Part of a small language model's weights.
Size: 15 layers, width 192, 2 heads of 96, MLP 768 SwiGLU, 10.5M parameters.
Architecture: biases, tied embeddings.
Training: a variant of Muon for these matrices, 9766 steps.
Each number is 128 + 32 x the weight over its row's rms, rounded and kept within 0 to 255. Layers, rows and columns count from 0. Numbers have three digits each. The size before them is the row's rms in percent of the matrix's.

# layer 4 MLP down (transposed), 768x192, rms 0.0445, rows 156-189, columns 0-63
116:105093137096137098187113121103162218146109141168134076136105133097149058175113117108138157140113094132131159116108141125138122118102073066092100174141121085139122114122079124113089121155094145
107:130129137123139097146118138172121153130135104122134178107131143167070136142129110127126141192139138117150099163126124112147110122145116153095156109075126166168148099161127096125118135093077209
095:132112160093158127096089157127104089170120082068148136134146147116092099155091152138096107101164152177129108150195159096134148152079188115133153119181172185114116092125066109171108135103128112
095:135114144122107133113113094180103164150112113182122203156147178138166145109100105135135159058105074114095109116121184128159078105132111094173124215135080167142111078090133148141142108116068071
120:145096138170120151146158143116181108132141112145088119100154100135111077145150092127057122133090110137136208118117140165149129123113132059133070118073131167082146127161138170184116161115076170
116:125123154188155107133116050108130155149139148106131112135142146123118132097127141090153108183157107151154170144089133144173069123077128185151138147133145139141142165158178107132110099152122101
104:155138116166107119064113128139095093127111177119104176094133193145114197131043115134157109191083132111182131082125116135117159153100071127091126125082126173169141118117196123153169153136134155
114:102153085131115141139079104169130178044145145127116108139134101119098065118131101095134109127118138127119164165118073195114141123135131149122108109162110211169154135133149088191152097141196137
093:102113189072107100160114117153123148132069077149131107099094181126128130106111177202087129146156101089071104139120134163130121106158126117139122113164063109154132131120127185118073119164107146
116:151113160082100139096086124180151123160126109152129109142151122210082127117114113168090129126139099110122100134107121114167151119123165156149111143127099167119185135092127088101121069132132117
120:161119133110149108109106165154179160141126064195099155186130057131102142088120115151112136144129082153146163097097138110084143152136127131178157084120091181154163111144147163119129097032168178
090:099140083139180124146073095105117108098100078165141068072195158103125121150099113165130141097196100146126170135086162138104116162155171192116144107021083160142136130140110168114130135057111108
108:119120086118200107144088054135130141109099101156136138123137121155127126077115160151152162103133121109108085123120132146100129145098129097139103092098155086097121128066101134094129154127162151
101:124138149098166131181123126111206114113094153090075158198154085140066181154110147099138094102163151110095105117150112115117140133122068094124185077107152169154088103111171193111183153142085134
113:208178098095160160098102105156178133179097156093137093146142085098101070198072127112135174105103148158092100109117230110115127086110144196150223173120108106147076135118123161131148155152071145
098:139127158107115098210128130142117124095185196109128151108182059049159139099080177144127182141143136064066125178129171109080108128158120104133156103107130157108161114123082171112094158127168158
113:138153196139120108148146121112079092155126144119147121112098163115083144158185136067156164197082153177106088113117112106133154136078156107150151131149189113118106127154124115108134083149129169
108:120103151188111151114138111174092109119130132078169121144143135139105102141177212072145164090096125072138126080096143157175125160102132126123206087104116126050161076133100153141170143090131145
058:116087169119142123099142142043097128130073145170089132121153107115108144083170084097153116112095132197104061104096094128149130137127132135153167158112129209151137166082103126137080117123155146
102:095163125116150128175073159176059160127146098155162118138130158134124180109145154122130066181110129093130148116155171106101164147103156104068055064101160177077151117157152150101107147116135078
108:121178087135117189091118144142118172153085090087087133161114190183172141134112096175066096122140084119112082133088148189134121163094200177114151076056091094101144131147141139117138147137078128
114:204105074110132175124195142107151126123070134125203122134134144134131138167127119128157116119145115139104130152152076158106181153100178150057109156073115135161055163147143153096039097158127150
088:092141145117142158171114150142157142094138156092154140142149101136139122100153102091188094131169057137132143112155090098098100124176116173163064141197130087083121117131063099141110092096085123
068:127130082124077106119109180144151113128085134095130099152115078197188084165094119131098146156189176147147154057113130122080124167138072118139123145076135111120141180143128137142083143117099077
104:134145158142105151099140055121140110149099124111095128104182127137133203157141172129132116143148079174077173037134149157093103151087155138123119127086178138053110119173123142162101092163089116
107:134140020108160146162109156099085149094124100075135122126122129127099132131174085089166119135161126158104135182130152160149123031120127167169205121163125167111088124156161153111100139120098105
102:125157101101083096125135162098114145150128139108148228133104153162120191104142087147151109151105119130121117136120115171091099168098144135117067180128115105149144073119114165102086173113088103
121:093095096157090194066145098106164098158092160141102173096150119103143114201142142053080154095138115162173079073089157179145106157123126147140252112090107103164114151105181085156084120167123068
107:072133119143128116107141161184125128138093186116118133177141185126090175139120159136117129132169178102076141144095131132141140146039091093094147143118174189154110144075105154156024145104100078
100:184105132161165177090120112019152117084169101132115079163094123138118133134152146132090118127064129102083117158129142133150153129197118100112217072150158150168137171089142118117169144143106143
070:076160088173129101184128092111069143154132092130082117145142170186111155107117094105134099156137151126104149186110107194082126150150141123137059108116115102140111096137057149131134149107147120
098:156136109111110116095183129118138119158066116159072119127158078090150093117185126085172138173142131020101147069172162118165106117131149079125164164171081161147187094156048137176151159107108142
065:137076220125141152150124135116119151111195095116113169175107135126164062103111150062107130073137105170193118056139172102149117111147132116118174131095075122140109133163139139100140121174158135
024:097116255065139140144151139143124123118110079174155135076116153116113155131178120166145113176124102142141163147095119132129181126145207104118130134097100141085204132109145112119123159184127153
# layer 4 MLP gate, 768x192, rms 0.197, rows 157-189, columns 0-63
112:147143140136113128125170102127117151189172100155134102180161165093131155157152143160182161144134107142083155177054112145165128137149122138126121150124088123126136181134138105212079048071132137
090:073126152118149121109149052129129188089052154125138126079135113155112101188153168168097123134148086165143132123084092167195121177138110181108140099119069077083081171078117138182111137157110141
093:187104122101056143147125088191163128148060082122165130134193161131134123120111188127164138147032157132115161066136118137153106165131132157110136165144129072128100111059076119125131147147129112
116:125195155157151141179130147111134107145107098199161136121106093031157081099138182125118126116071099083136044104156118165087130133100145156098072168120129095150169175178135093128147157141129113
124:153141112157113155117147024124133129134063138082141105203130112119177156129138129091120159091188107144105175117127123182110130147089122180102111121158085167151149134142140080120122140173123106
107:096116157201114140158145156050156102128111128114123117128137138098165136137106111120162154125117131184178127146133133117159138112183147159163121109087130135047092089154085171082121148192153183
111:126134137164154147095118109129096108171109162178169155080114139145147142145164113084157162122181118134114087155084167091138127093134125099119121149178124133154115117182135101098098114139074208
082:128167142097107075155101082138093148131151136088187173073087136106111154146100144102155109152131182134115107081165129157152135172215146065107175139107140205100127163143118146111127107134147114
115:124115171140164121140146150081168193173142098130121143071133145110130139119153116129136140041127146122136137146175132089077120171159142123157112077133172103152133098119142120064118138137121042
123:110180125138086162079127103155103094124113154152108132167214098084150091114098133093147111135101199099126107119098082075098133088148156111194152119096225092146091074114111117126162127126120142
087:132132116165160179160125095151128173142164119060170125120123111123107070141192122126072133126133199129084122150140179147103143128157174106184126178189113151171222119167147133121147098114103125
102:119151193157145148130110103138154136102191149189100108146111138123131153174081184108136145140159070147091177191138116191119183148127153149164162096110093111097163065110104116096128188175142139
098:139143131200105058152182116152112096110174131116125139156093139109152105094173105193096150097094171114147154140167112097078123143121167130152125166080098139099072107185040158112078121199100150
113:101210155161075109135146125135127078146158118150114174146164129111108166156093127127151083123161161112101132168096180095121170095119168135187147114112122099105146112138169141145100184147103145
103:092159168068126057163091123106116162172120158130089161151140171135132178115117095099109146082122138106103107116133110041138137143153118109101238113127154099111145127142151075124129119140096183
108:067187081111149114108163115126160205160152129119130110147126120142167096104022084181125152103129088117183118173189125136142153145135084142100125142098121099112148126090141132147103192154144102
110:161119123180110174079129125139132177159130155064134092200114189134154157056136089096138147131079117130122144097147121140103113109136074125200126103113098109105145124105115078086116110124169124
052:052151158088102166134134169085087126186155115092086139109127164078122124160121095100177113053095147187174126148167119139160138151145178115104113134126140178147169093134154117126103054151182143
104:114161144068163130116121152133141123114185139082142111118080155168169108058143092123094089165121125145110149159191146173100109146162158075091104137114170159068089111115138080147155152068098142
105:129187162102134069105117097090078110173156138133190134142118101150169157154150101126089125212121140160180141160095135116114115086101087086094109218112111137157146097071140160127168130088154175
124:110158154105124188087128167159109129126159138166117141075126136113083161106138149150093123128125094075093106105129083120100095112084159224122132131133130087085092117102125180129107120141139150
095:090191082187158135075088140137132126150158119119176167109125139118158145110093090157119115142153138115181159116122143221092089112107096122106083121149093184141098118121088100136167109202129105
064:125140110159116133133131153152120155141117072163105154093083180081161132149137156040092141102137107101147134183077157105112086089153144118152217143152170127173133125152144123113167104178128169
110:172169131142070116099161078121102184126150139106177083082134159149141077163142126146155119099129122206113120102153071150162139186150168149140127141142087149041130111155157136143180167137129102
100:132193115074064121111148108102095110114112100181112099129050112114171166074163094105183095109092128113120106151134105116107144097105169152119158126176145140092070065175191135104101160164168078
136:147122124141135121120072132127131096107127149102171092139217072132113103176100072143099131110142178150137073203131134137106152176173126134138137157082164103124122135116100082110072133108112097
125:160124201153121169154078157120144133165071097155111093100104190100107194114141087151105132112121207076122209172117127126117127151213127136075171157144157084100071073161199160115140085130142193
115:144157188165104171067108165111106095147108130142127148085138101123131184068113070120142123192146102130152125189129079120172141117146099162167084124106094126183155090155095119072137114168198151
101:167117150087156118104150161174125158136101140121122109149108089145156120118083126099148167154129141120099093126120109135120070122072099150115114147140118134091158154171131142113176120149136128
065:078142125109182121156103146046117173099117152128160106162109134157172106190122164149132148163136107183144123067166064138156125114108153155081114175117172140089165060101138119096146156149146151
087:108177180091077175063127106093099095137116107086137127123141141079171130111071114148157122134133128128134197111111148110160158133070144201084130148075207091176097106117143128151119067149124116
059:130057122138102152124092143124128136088144122156187123125165180103142111145153177091132098127151134159164126178070138141096143157076174135091122066182179129157089140204159145139110111134167142
022:138115170105141141149120121142097117105201123111088173125103143134170088088104123085169150115182126126077066118163103106087150106160177080139167155190175133114170203120124134182116111134123094
# layer 4 MLP up, 768x192, rms 0.186, rows 157-189, columns 0-63
104:179084143187099152145184142072123101105172165096150105112140135113131102160136097159141136129162165128103097157109101132128184145183113114098134175161173095137110140126128103096119135199154103
094:087134149138173100077204111122133166127114085166117103166123106092112138106108112120134176081105125080068113131074147122067118132150166204109158143089110106118142208132137150127146174136139149
090:099143177087109165198126086090177138098080128144161065101134152142164142131133157155109086130079189102114086152131160133129123199117164124086199207150123113145152168181106117128143078137154088
117:126173115093139106128089083182182135147121123155135152140117099120076125137083110126137162116053167098154169082065106139121204151098129096147094143143029134130105110103164135167113183103124153
119:095118083144161138103140094121137093051087087107140095099079094118091123183150132117104123139051109149157088142178119090148092089187148174137095147116110076151109116171172140165149046166153077
108:115178157117166134179112168106134158139144108124117103137128131097098056146102110135112167175110106058112101166119146149165109157124097153213128097108151125156127144122125190147186070066088104
112:131091139107147131166178114077045133115156106189138117136096150182130139118120179127116110129181115142118151138068157112083137162134201123122181123109095110122127109076138097089147178111092090
087:079131128182143147124165162069148122108166106180110133100153088151159120170044086079157102136156110222133166096132124092071045128120150097143116137120151119070145140111088047117150155149150107
129:138186112133144115095055187148135078116120149166092086143160110121145112097127121110104129108125172117161104147128148097162136144175152129101145168084119198142057143111128074166106084174138187
117:137155103122173155102126121131133133105147156110164148062089117144109113111138132071062127127165145110120145184112162123128106156106113139146077117128153156139037153096075121147083128171118113
087:119083114137115158156148123117110139126124170077098162111132166149129093112079177184140144128099113081113116118181149104077123109071102119119128095129109071100093140087083128129111083124151087
109:171158128176154180137161104133168194122139175097123055091090163131122120230131131136181109092129135143132122151118138133102118119093139121156129093122151134153092130103127081119146124181167124
097:089117151125194103124173118106118110138112104096120117134172120067113095118115115107125140114156081166129141136169101206138133151069163101134108077156150172103134098110139151135139125187128134
113:122148183074092126141155125063188121136099105113129185141161136090126183176061139184152188104166116089080094162098161126176163105145146171126158051110116170105072132134188096092167153115115090
098:129123109143109154127181108148108130160139090089108104116137152139140091152110115136201086131087132120108089076147135182135086084112145101183074129092115190176202098111186137137130093069204147
104:128089160083120081168107100106117074056127152166122108054084157123077168170129103175109123155191099138049219081060174185129106127119147157108135120148183165133163116120159156137166086115116125
114:104141172130118161129053148142147139111165161125154157101091153120177146117218134153078105095119136207103107166138148154139120143135088133135209167119145072080193144130116036069177072126145115
057:162128183107101071155138126170088147173101138062070140075116138133134188088087155145100114146151136135154113118116142110116124128091088166060076142095197112124102097156110165132094143154150142
107:116155111065093132111158111062145100173170085132105166128115125100106145098065137099111118080088175152138104128124138118092152103221098152141167109104121114124096180123076129136151178159102127
113:095138085142163095159123085145129113102076101153155087127105095082101121091066169089184122121088137110064189114134126167143113173161107124153114130162139132142132076171125058158137120116126173
110:152196126108160157134120178164099142115093087099123134119183092080153099154141119137147143145129117165096136078113108086115188139091134105067115107106115117155114166076159105186129135103137092
099:140121133165190135077121170058100094168173142185111158099113128143137140127127157162110167145108173115174084162140147101102152075113124111121121126101088152081158118145180176128140129149139101
069:096149098106138121111147090106153122067109045161150076099088153105150123139112121109121112132111147086082103153128155123130119174085133176113112136119156145143101143097178097138231115150102130
105:160092120101180145075110144127087101131146072137121162130156147076081111150075127150168213138089098137109115145080129133120082178096107141158159137082100132126126137132154153138136129102132166
100:176129139201102071109101094131090144140128158202182187110087151167148111091126185138112107124176155083127167156089094112150099073117103116183196108158151108084128130154148117161112095179116067
114:125104106190112126139159108054190157107082061170131104101108108167091090113108102125115133092105159107183128156105146113147125134154142105089143124111122146123120108135155104130147139071159085
127:124151152106099143185099123217136174090097070168155073084123148114097123169144102140165114062180160069113146129114155088090123190159157139045135167134135121130073149136146162082156127109150117
114:158170128101130048103161119109138112100175138094100118110121083101174109117227103164106118097127079118164172057115115190204118116139152093129090145113146139183103083139140116137186100136180096
095:107114114047178083175130112166104090118153107132161142067149123149112134106124109123136127182123104131136079096142141106122158149110121104122137165099092161127162073178127146101172137128137171
072:182141120129102132137135023180148110133103185109111190124145122135088136056156071097160119110129182104122077255093155060135138135142115132170128123151081149114103162167105166143168080164120095
103:169191145171029181131091120115094160146066088069204155159122142139120159138124124101098068141117109159093114140163126092149113098135098128096142135093140128148112147083131074120141112137120172
065:125143116130104103163128150104111107117154080133155157131124121108140171094099077124105160172162106180118059172109095135100066125165133074117061107184195160110128135151177149115064112118167119
023:138157113106127136130179166112077129151185156108148152128133148100119109125126086087115121146143153112096084145133087115133120101163190112155163123133157157110137145155126103159082173157137087